config.yaml
num_hidden_layers: 9
hidden_size: 192
num_attention_heads: 3
num_key_value_heads: 1
head_dim: 32
intermediate_size: 768
vocab_size: 1715
hidden_act: "swiglu"
norm: "rmsnorm"
norm_place: "pre"
norm_eps: 1e-06
positions: "rope"
rope_theta: 100000.0
rope_fraction: 1.0
qk_norm: true
attn_scale: 0.177
bias: "none"
tie_word_embeddings: true
parallel_block: false
init: "uniform"
init_std_qkv: 0.0361
init_std_o: 0.0361
init_std_up: 0.0361
init_std_down: 0.0
optimizer: "adamw"
learning_rate: 0.00255
beta1: 0.9
beta2: 0.99
weight_decay: 0.23
lr_head: 0.00994
warmup_steps: 241
schedule: "wsd"
decay_fraction: 0.864
decay_shape: "linear"
final_lr_fraction: 0.1
batch_tokens: 65536
max_seq_len: 2048
doc_mask: true
train_tokens: 315500000
max_steps: 4815
dataset: "wikipedia_en"
Each number is 128 + 24 x the weight over the matrix's rms, rounded and kept within 0 to 255. Layers, rows and columns count from 0. Numbers have three digits each.

# up: layer 5 MLP up, 768x192, rms 0.069, rows 338-348, columns 0-191
# down: layer 5 MLP down (transposed), 768x192, rms 0.0677, rows 338-348, columns 0-191
# gate: layer 5 MLP gate, 768x192, rms 0.0783, rows 339-349, columns 0-191
up338:131129142079136115138125131129123146177136140141110117105154122092099130123116069114108117151148114151131139141101095100144124101121121081111100161109130154145147114141115140100095128138121132116100128103106122112102117146113150166157121125135135145139082129150132108138151141075107164153122189103077124143094125178137148075135120117147130136138119152158137113135132092142125061096117135105119159156144177105100098089128115152109126145165087114161130096101177146153108091123174105104110141146110142102171109122162122139167138102090094162142126156112085136112131142102151148129
down338:109119083128144112152153137124153155118105115151139124151117097129104148102119103134146174122160117102114118110132131134138091114165125126173130098108130132160130136094110131147138158120101145122125135161140121094098135140116175124119136125105140120170106106140101145104123109146127113116116162095113109131140150122201158124123131145126146166160133093129112129138153141106099139117159123142165120134143172147149171127088138106118116075132100115149097170141133148165147160209140105086186137148127181144110148138144084106157169154090101122105190125118077138118143140139100099124
gate339:121161105106135182143109114115089104134122134137143124160110114106148170160179093113128140086146141109133107140094075179119095120118120144133172121120119117156140116100146120150151110145135126107150147140126111081120105183119142153086108137139136140136119135132068139122106150157164102120119151105136105119122156156139162176113151076080135132120140137152108137132117093088137158136116132167142104120093134106136111137153143117106169159186107146123131102100171115127099105110132129150200096086170128097108149133146126163109140180133136110114139099123104167132139150094104143164
up339:117130121123112146135158148127139102114126112122128138105144072099120152143101162067102125132158118123202130165160099074074110164098134139117118125133139143124158132096085147138120127095134147130114115133163167139064166136110076119128109119122150149120131115108138120144084128129117210107132160099122111151139139140094118142116144086110116157130112122141107146097119101155131146088147122139073141105122124085128172092129178084126118129143097129120127123146117087093139159124149148139114146079143143129088085116148135138097122110103113122131154123122085154145160142115124103164
down339:100180127141129155146180132159131108141115135119161088129117126087139135149117069135107095136124172116142152108115126113089120137069172125115124118099143130100132117115096174143113142154130088108104138108136166123132134127094127127172121111124136066161112114097103128182100116129043182163123114138116153111098106112158094153107133098145128132118131126101143095129171137118135135099154104104122132128142133125099119164134137120163092107121079146138145159148119112118139138200131132120099134154131128159110129149150150166153175122116166128107140142113157146175146134136132066155
gate340:086122142114153169137084119115116149130117138135156135159131149117079130087184111135139159148110129126160127102157146132170109140118155056136149144132102113139106161135137168145143094049133103154115100119118119099148145111187127130154136128097164091143127103076116142154162159108148112150129116105139081116117168083104148133117141141120145158171135125136095143104133098140117109072155171171069165125136164111198136124045145147078091146156141125125167050145149095156107137111088112136161074073098171149086135106140115086144112122099120147106140103161098106122122088154088152135
up340:175125088161096164152182132164114157123145122138127133129132110171155113150155157096146155113162183132148111082161087152175066134122145146140160141166117105080127125160111115140129134127121137076173123103153125106101119145175091102138120106132138127143096137130125086105112142099115120124187122088112127141148103145135118090125120104200125134104119135127129148156140110143184139141129145126157123152137136132178077124122128139117124123135130130112144153173080131128143126158122134108141105139170116110087123132142163076108118094144116147119159087095115102147103103117133144115
down340:152074089124100162205117117124069091120147128154111085102090105153109133108119138124120126136133151095138118148156135118101130160165127087097136146107164111139140124127119137146129105096134126141132175103143145160106111133147139126135112148118122132094117158135083152119152122151170127109124162129074096088093121136140136153152134091121119096156134139134144136151108145159155132135118160159138131104079133171117123162201095141117162136058152130143152144102125167131148118132162138154150116109127147145175141104137154105156113143152140132105075137127131112157172140104139109114
gate341:134147078128142145071083109130128103120096116095131148137128102135147124105175073128193124121153131125138150134129113108144116106156086089102095130130193138163115132133149072161107088086133161095177113112151177094135153157116093110164178158096106147185087122122128137108124081117154107075147131136152088120162125116109135111135139160198151204137132116121141146123117088111185106110115102138115120150081094096112125146096111149113105128126163113126097130113165110154113112160137134136139121146123145152165165123132135139131127114156144181119106137086122144081126137084095123101
up341:133141136120122113161126108097166120135154139141117088148113129146128170121096143140121133131120137150132142125131045124140126084152086100115105114147153141148141165104117146143131136141154099139154119115127120156171187131123120145176188129130104176119144138167133103079129158145133082120121162115163127121115134128106109114143087150117072092081132119069093097108129130128137171093091106132149122146151072159112107078100097144130123120137142127119114114163123118181117098120155104155178143095147162135117167163122170122089112141107151124142120149094162099112095126116127122145
down341:138134132134082117116110101095132156141179103113124101126084088116135134113115116188140135155092169100182146117100112117087171117106138162124161198107162117168156115142137098125127092133063191147157135064138181156129106114135168104129100197128115139142110135104129174176126150103135131157130118108135117091134115127123136127127110140122196142155117122108126121081137149145124122131112101103160087140151127120111150111110101112121105132103106141096137117129123110126087129170135106135081123109120098132107109111145142188126117129103164121141129115128106151120138141155111108100
gate342:160129130087131159185125120097113124134121119161111149156128175141118145170149096101119141112110156117140184128163141171126155133129101102165115144125166154182149109137106103145112105109128107091107129161102093153150150141157070111124120156122104143108143146086116131140159100144155105137135107155106099140156143151100141176107115142102180149100137117082147091094143120095126090123136131108130118158131157108089113135101131084137149134144082183121126093117126110151121126094102117136101124126144133168119116085144135114138122126083119133091129119181165184168148092123126059167
up342:090129141157174156134093075135118163124102122119097086145133114183167138104149099130128138101125130123185117107134123100111133165080109130115151108122150141109084141097127157152098158121117130109150168143094093138178114113110128105099143099135106139139164139134102117123125120104147146147114106074111172173154151157159123153090103145146127068128104181163153125117134067106153128135162153141146132130095156173134134144149130111136110131104165152109182141116116109123179126148144131090148114079139100129142143177112127130121127127126155115102100090117151114092130126103168104111
down342:137130146103108174173122142088116114148134137111138127158141112137116114133164127117098094123143115132134134116102117104125141110158070086135108171134119101163113157126125141129148173107103121115139103147096091145119149129147067129160158097100180126130121171158138129132173146119171144084139132145149125120136155106136150141080114106146158122147184144147129094125212140101113155151130129136119140109107097103150114102095123114129144152125132129146084091151111160104119118126152109135108103078098144152110151089124173132077100106101113147118146138118146140097082103105153110131
gate343:119147140119123120161165125093124170079132121146146109129116150128126133110108130143122152135127177103116131132130127104110097141146124111102168156146112097133116145125122104169115085096111128124172098133131111130125132119131082097147110150082131083113143109127162113121129150081115121125132132131147105122128109133142098142156132142105160151128118093120133143131117137165106128132154144098132127127114115142091125117135126107132111123095135115133128094140128138092099148144122150145111123114139099121098129115108101142117116148114143110166151163133145142153103139106117121136
up343:143113098118163098122130138121146169156112099135149151151148148098114114143137132115145139099118143133137145152122128130114130119108162148106113074109124125152163137136132160098117101135137140116143158149138102105104115110142113117135149101128109118110109150130142090095143156089132138114104134097145149154115119132114117116128103117122126118162157159142122096147114103126130144143139154119150128151083152123109122110131108136097154099146144116143082130167127125142113128130165187204159149123107110124160155186119077054133129170115116087136123081137163128073105152130137129150
down343:148126144154161118151167133177158093142125156150147128102109103122157131130144132120151155149174096137140140109154104112111134122130116116141131120166105107100150103152117108143112133153117160150097109137144129156117137099107157125082120121149124127127106112123128116138107083111202147115158131162145158095136117123156135098148133157176149132127120145105143129109131130128121110145138109116138126122124125161125118170100126128141152161103123135146117108140130118088117117000128124102091122105157192101152150126125155118135140097098163114162128087092107145129155106140144118146
gate344:177096115095138135147144144113098141121091096122127143163153145139118214095050134112169164112115101128100113115146122171151144111139169132139158115129102114172142153158152139136097092092169149142153124141172127142138168151140115119094124134102111147124146139152102102176158114144155108136134104123131158110120124136122116123092106127105146101106146138097124089127135149148122132160149107109152110135095082100156126114095126130107131125140123115130100112147131063081162145129136123138143146122146131105119123094119131127099117144117122148102108139140120168104065110109065144081
up344:151138149097133126149095135097118129094154104160094158153120109121089132133119150084127112127096128126148132099145125115118146094167138184143125098085092100119118137173125158130144119130162123100125098142110146125124116125173117144135088130129134117136193133098102128130133158119123125098104156143114138150193144140163123139098126182127142102112141148099136111136149098135129041140115169134073133172115149155128124153132149127101093171119112144152112153116173138158127128151152154121122152186168131075129113091100141127107139182114125142128119107137144156088115166113113102109
down344:123126148150093120075131102142106170113120113100123138102106136133112127108154144146133144143100146146164141115111120125067180104108097118113115163148137124124106125120162073120134140113133132102104136131157161127106135131130135101172099111135173126128136074125192130124142156092112137129122120093120095120114105142163137149100104090133132161130129118142124190098113121123092137084158088154113143150144151111116133081105125109196121135109126136134118136134159137117139129124135155103141074116127154134098163180136150103155122121167107143103141058163166092135137127135187114138
gate345:146174105128113151138098124128127115089159144161153104146172136093119161115118117134141140141162112150125096138123167107088130133172099155129150124140140094094127139141120092172100147149134149112133138142170157123132155122168167116123135155171128100127148114105153146140101111127133157110131139115094138128145113115165121143120109148142175083110150146127125123114108135108095120173142081098084127136175110105134110124113083125135125150076135120151133113121116131128175112113087109185107100116150137129131130149056152123126173106168140121105126140121132138125091098115141145143
up345:145156095112106125141130147159142076109128094126135121143094161171127136124157083126122087140132152088121144084156162110127146177180152108137104093125136096146108145133138140167131114092106129152156120120151146092095135134100114168152154167116164156090123141095097153130094121134132142090129129146133077144177131081120133119121110088103145137126109121139114152141161141129115117143139152107152105166128098167115131057157117141108107166131154114090121122098111115177124117125125133118139131138126143108139112110107115165105145095086152168146153156115150116144115098130148147115
down345:122107148105135129142152137130111147183146088126091128122145109128106165114145095107141092104114117101106089120143140135118123140158164117140153123114119145117131146176079139126109130134091139129104111100132114090147166122086097138171123103124110156144125161167106108127147093132125164130111083140118109105094074090074146137118137113128114132124134110131148089140177128154164112105100132151137166156089080143123135113153136137121183090114115114135127096091140096132103128080121155181136153093101134132174127108106138105121140111126135114113088076128155191121123127126129124096
gate346:175155140133158111119125150111142117142123134151120161158142125134125131105135143144117162112121144093157183103110109099145099157154103127175110104071144156164161109162106137115144146139109099133094168112144179072138165091138146105143110136124171114113067144101140129137100134101172163117070148159139147129122110113130174122098180155140149138183112112085131124091142107112135127099112102113149153182096134107159206111115137123079108152154136147145151114084151109124153118107126145149125128122096134137118111131205162177128105150143123148125109120098104096146110098125112094150
up346:136178145141095146132166128133101150140126159114122083133126161165119123121139067136127116142085148093141124176108120125138137134146105109155136153148118112127122097128114132090104125158121146156123106129083175086099082199114123164147157138105105142153071168135121128140104145142124159111104149154135121114124145104093092158177123140108058115089104151169105200129099132156132098117088108135099149154103151121110104129133147146137154133150110123132121110139126148123112141149156097140142115135119136141116166154119157111097127112109114111168089131129157143148141176154138138121
down346:129149127155135134133063155123126113142149140141172128175121149153132152139133148112124154116164109124200090130116095117133105124104070112149113121115099145160099113102151171112132130149112118116145129126099157101085086119114106134149116137136143109175102136110093126111118153125086142157125138125143162140133185104180127157144101156174143146168124173117136136123108129140160182148092136142133121129054141096130123122133125129113105115139152155130140097129110085091166130076140107151132084119100138151123143143111089136126137124134153114155144130122116138130146128114129114092
gate347:152136137143104135105128143088133161133108136119155147150087170138129160173184106130124131125149131117107187100146155148141091168107113163154121100133140131135166103110095159138134103117102142128139113135120111126121145143131122138150154162174109143110127160155098148149163139115148156126093126125146145147107120122127128177137162160178140138176115115138100123187119140135140110099120127107156105122142119132099138088120077117126090136157101138157137115154139067116134132132114136137134148109122123198088116136164095120152097111131116171107127141121159141141056142150057151098
up347:173140092156139152096154117095107122089097085130132109122109155130155139174130189105118109110155145151160119122137170163130105118130115148106136102150136145141160131097134170135184119140125136115110105146097155151095165148132114174174139123121115146176087142098170177170085133128132102134149142146137102082124136134090133120116147116121133167132125115175111164120120151151119137078149135131127115158156116147136104148159136124130154173085151135116146106125142112122130129094131136118126131129105140133115176137131159052143108109159094167133139129102160142142112142147121117178
down347:116146112093128117124152101128110125108141136128138130184086127139139131102151116137159164157109087126135129102096153183165136123130111140104147153127152107132101088160112118087101126128068140111107175110154117135113156142109111167075111108149139142112119166146160095111143155151057122144128094116107150130096121102139141126130083166112102165134167105120108132069107173103132144157133139124124168103094124164150143168188108117120154128127113132147114142111156106131140119149118146085095084118099112157127123139144130107133068141120110131120130119137127137106100187144164126153
gate348:103202176106133097133118139129128162126097154150137162143148113109128142155123112147146155145169144113100149143128112140135147136142142077153108134043103103174135091163110163135171157116170109091102158157147094102103130118173186117154131131114078130125100126140112142125119111126176139113127146138153158136078164132118133118096120095142099094146091122109149137119100142111126164139172104144083093182204124173159129117122107163139150101133126136100161109099143133119115125084100123138120089111190147128124172117142133158139168124116128147126136114130082100128109130089114101121
up348:093130173162126090130153122145124146126152069137141111129121069118132131128069157151120089145127152144165141124103162158134118113145118127112119141134074109132111158138135101165131172102157121112151119176204096096076115136088155102142120094090199133131124139127142135135102110131113115155133146122137100135154087128094124109124170127154161129125144123142120123102097139113136104132120067143130111152120064133157119120157112114143094137121123141202110141142079143119134155152137119127127124103128109157087133138125130101138138138103124127088116137132134083166096115114105129104
down348:153119140144121100083134112132118155094164125127132124126138098117135106182093095148126110128143135137118147096127184157171086169106131098142154151129084098160089131111097050174134148128133106120148125115093095075127111134127157136143120121128135153128161164126091127151095137161084141102155172127126160092144108137119085124127103102121126141127139112119115100093086126108105165124101160122118111128160129165137149144165104063141130132103092080111164161123133107111099130216168112090124094148105112086124128152110150137119121133153152096136120085149105099106168124117096144130
gate349:093121142142131110114133140122100135133122128111082106119098137100107148145144080176163159128123136128118165142122142133158121112155123120114104179091132152098106078142138125158164116128135119105114140138138115110133071127088135123117150122123114163144112103156124126096176154146152135109175132079115108156126067103131138114133189111148054102103126150170136148140126113103184097129129083164104166150122121131109122145113133135152143096144125122112117132109146138083143097127121141129153088135129165163130139121157125141128098126100104124103070105140150129146120139189137125188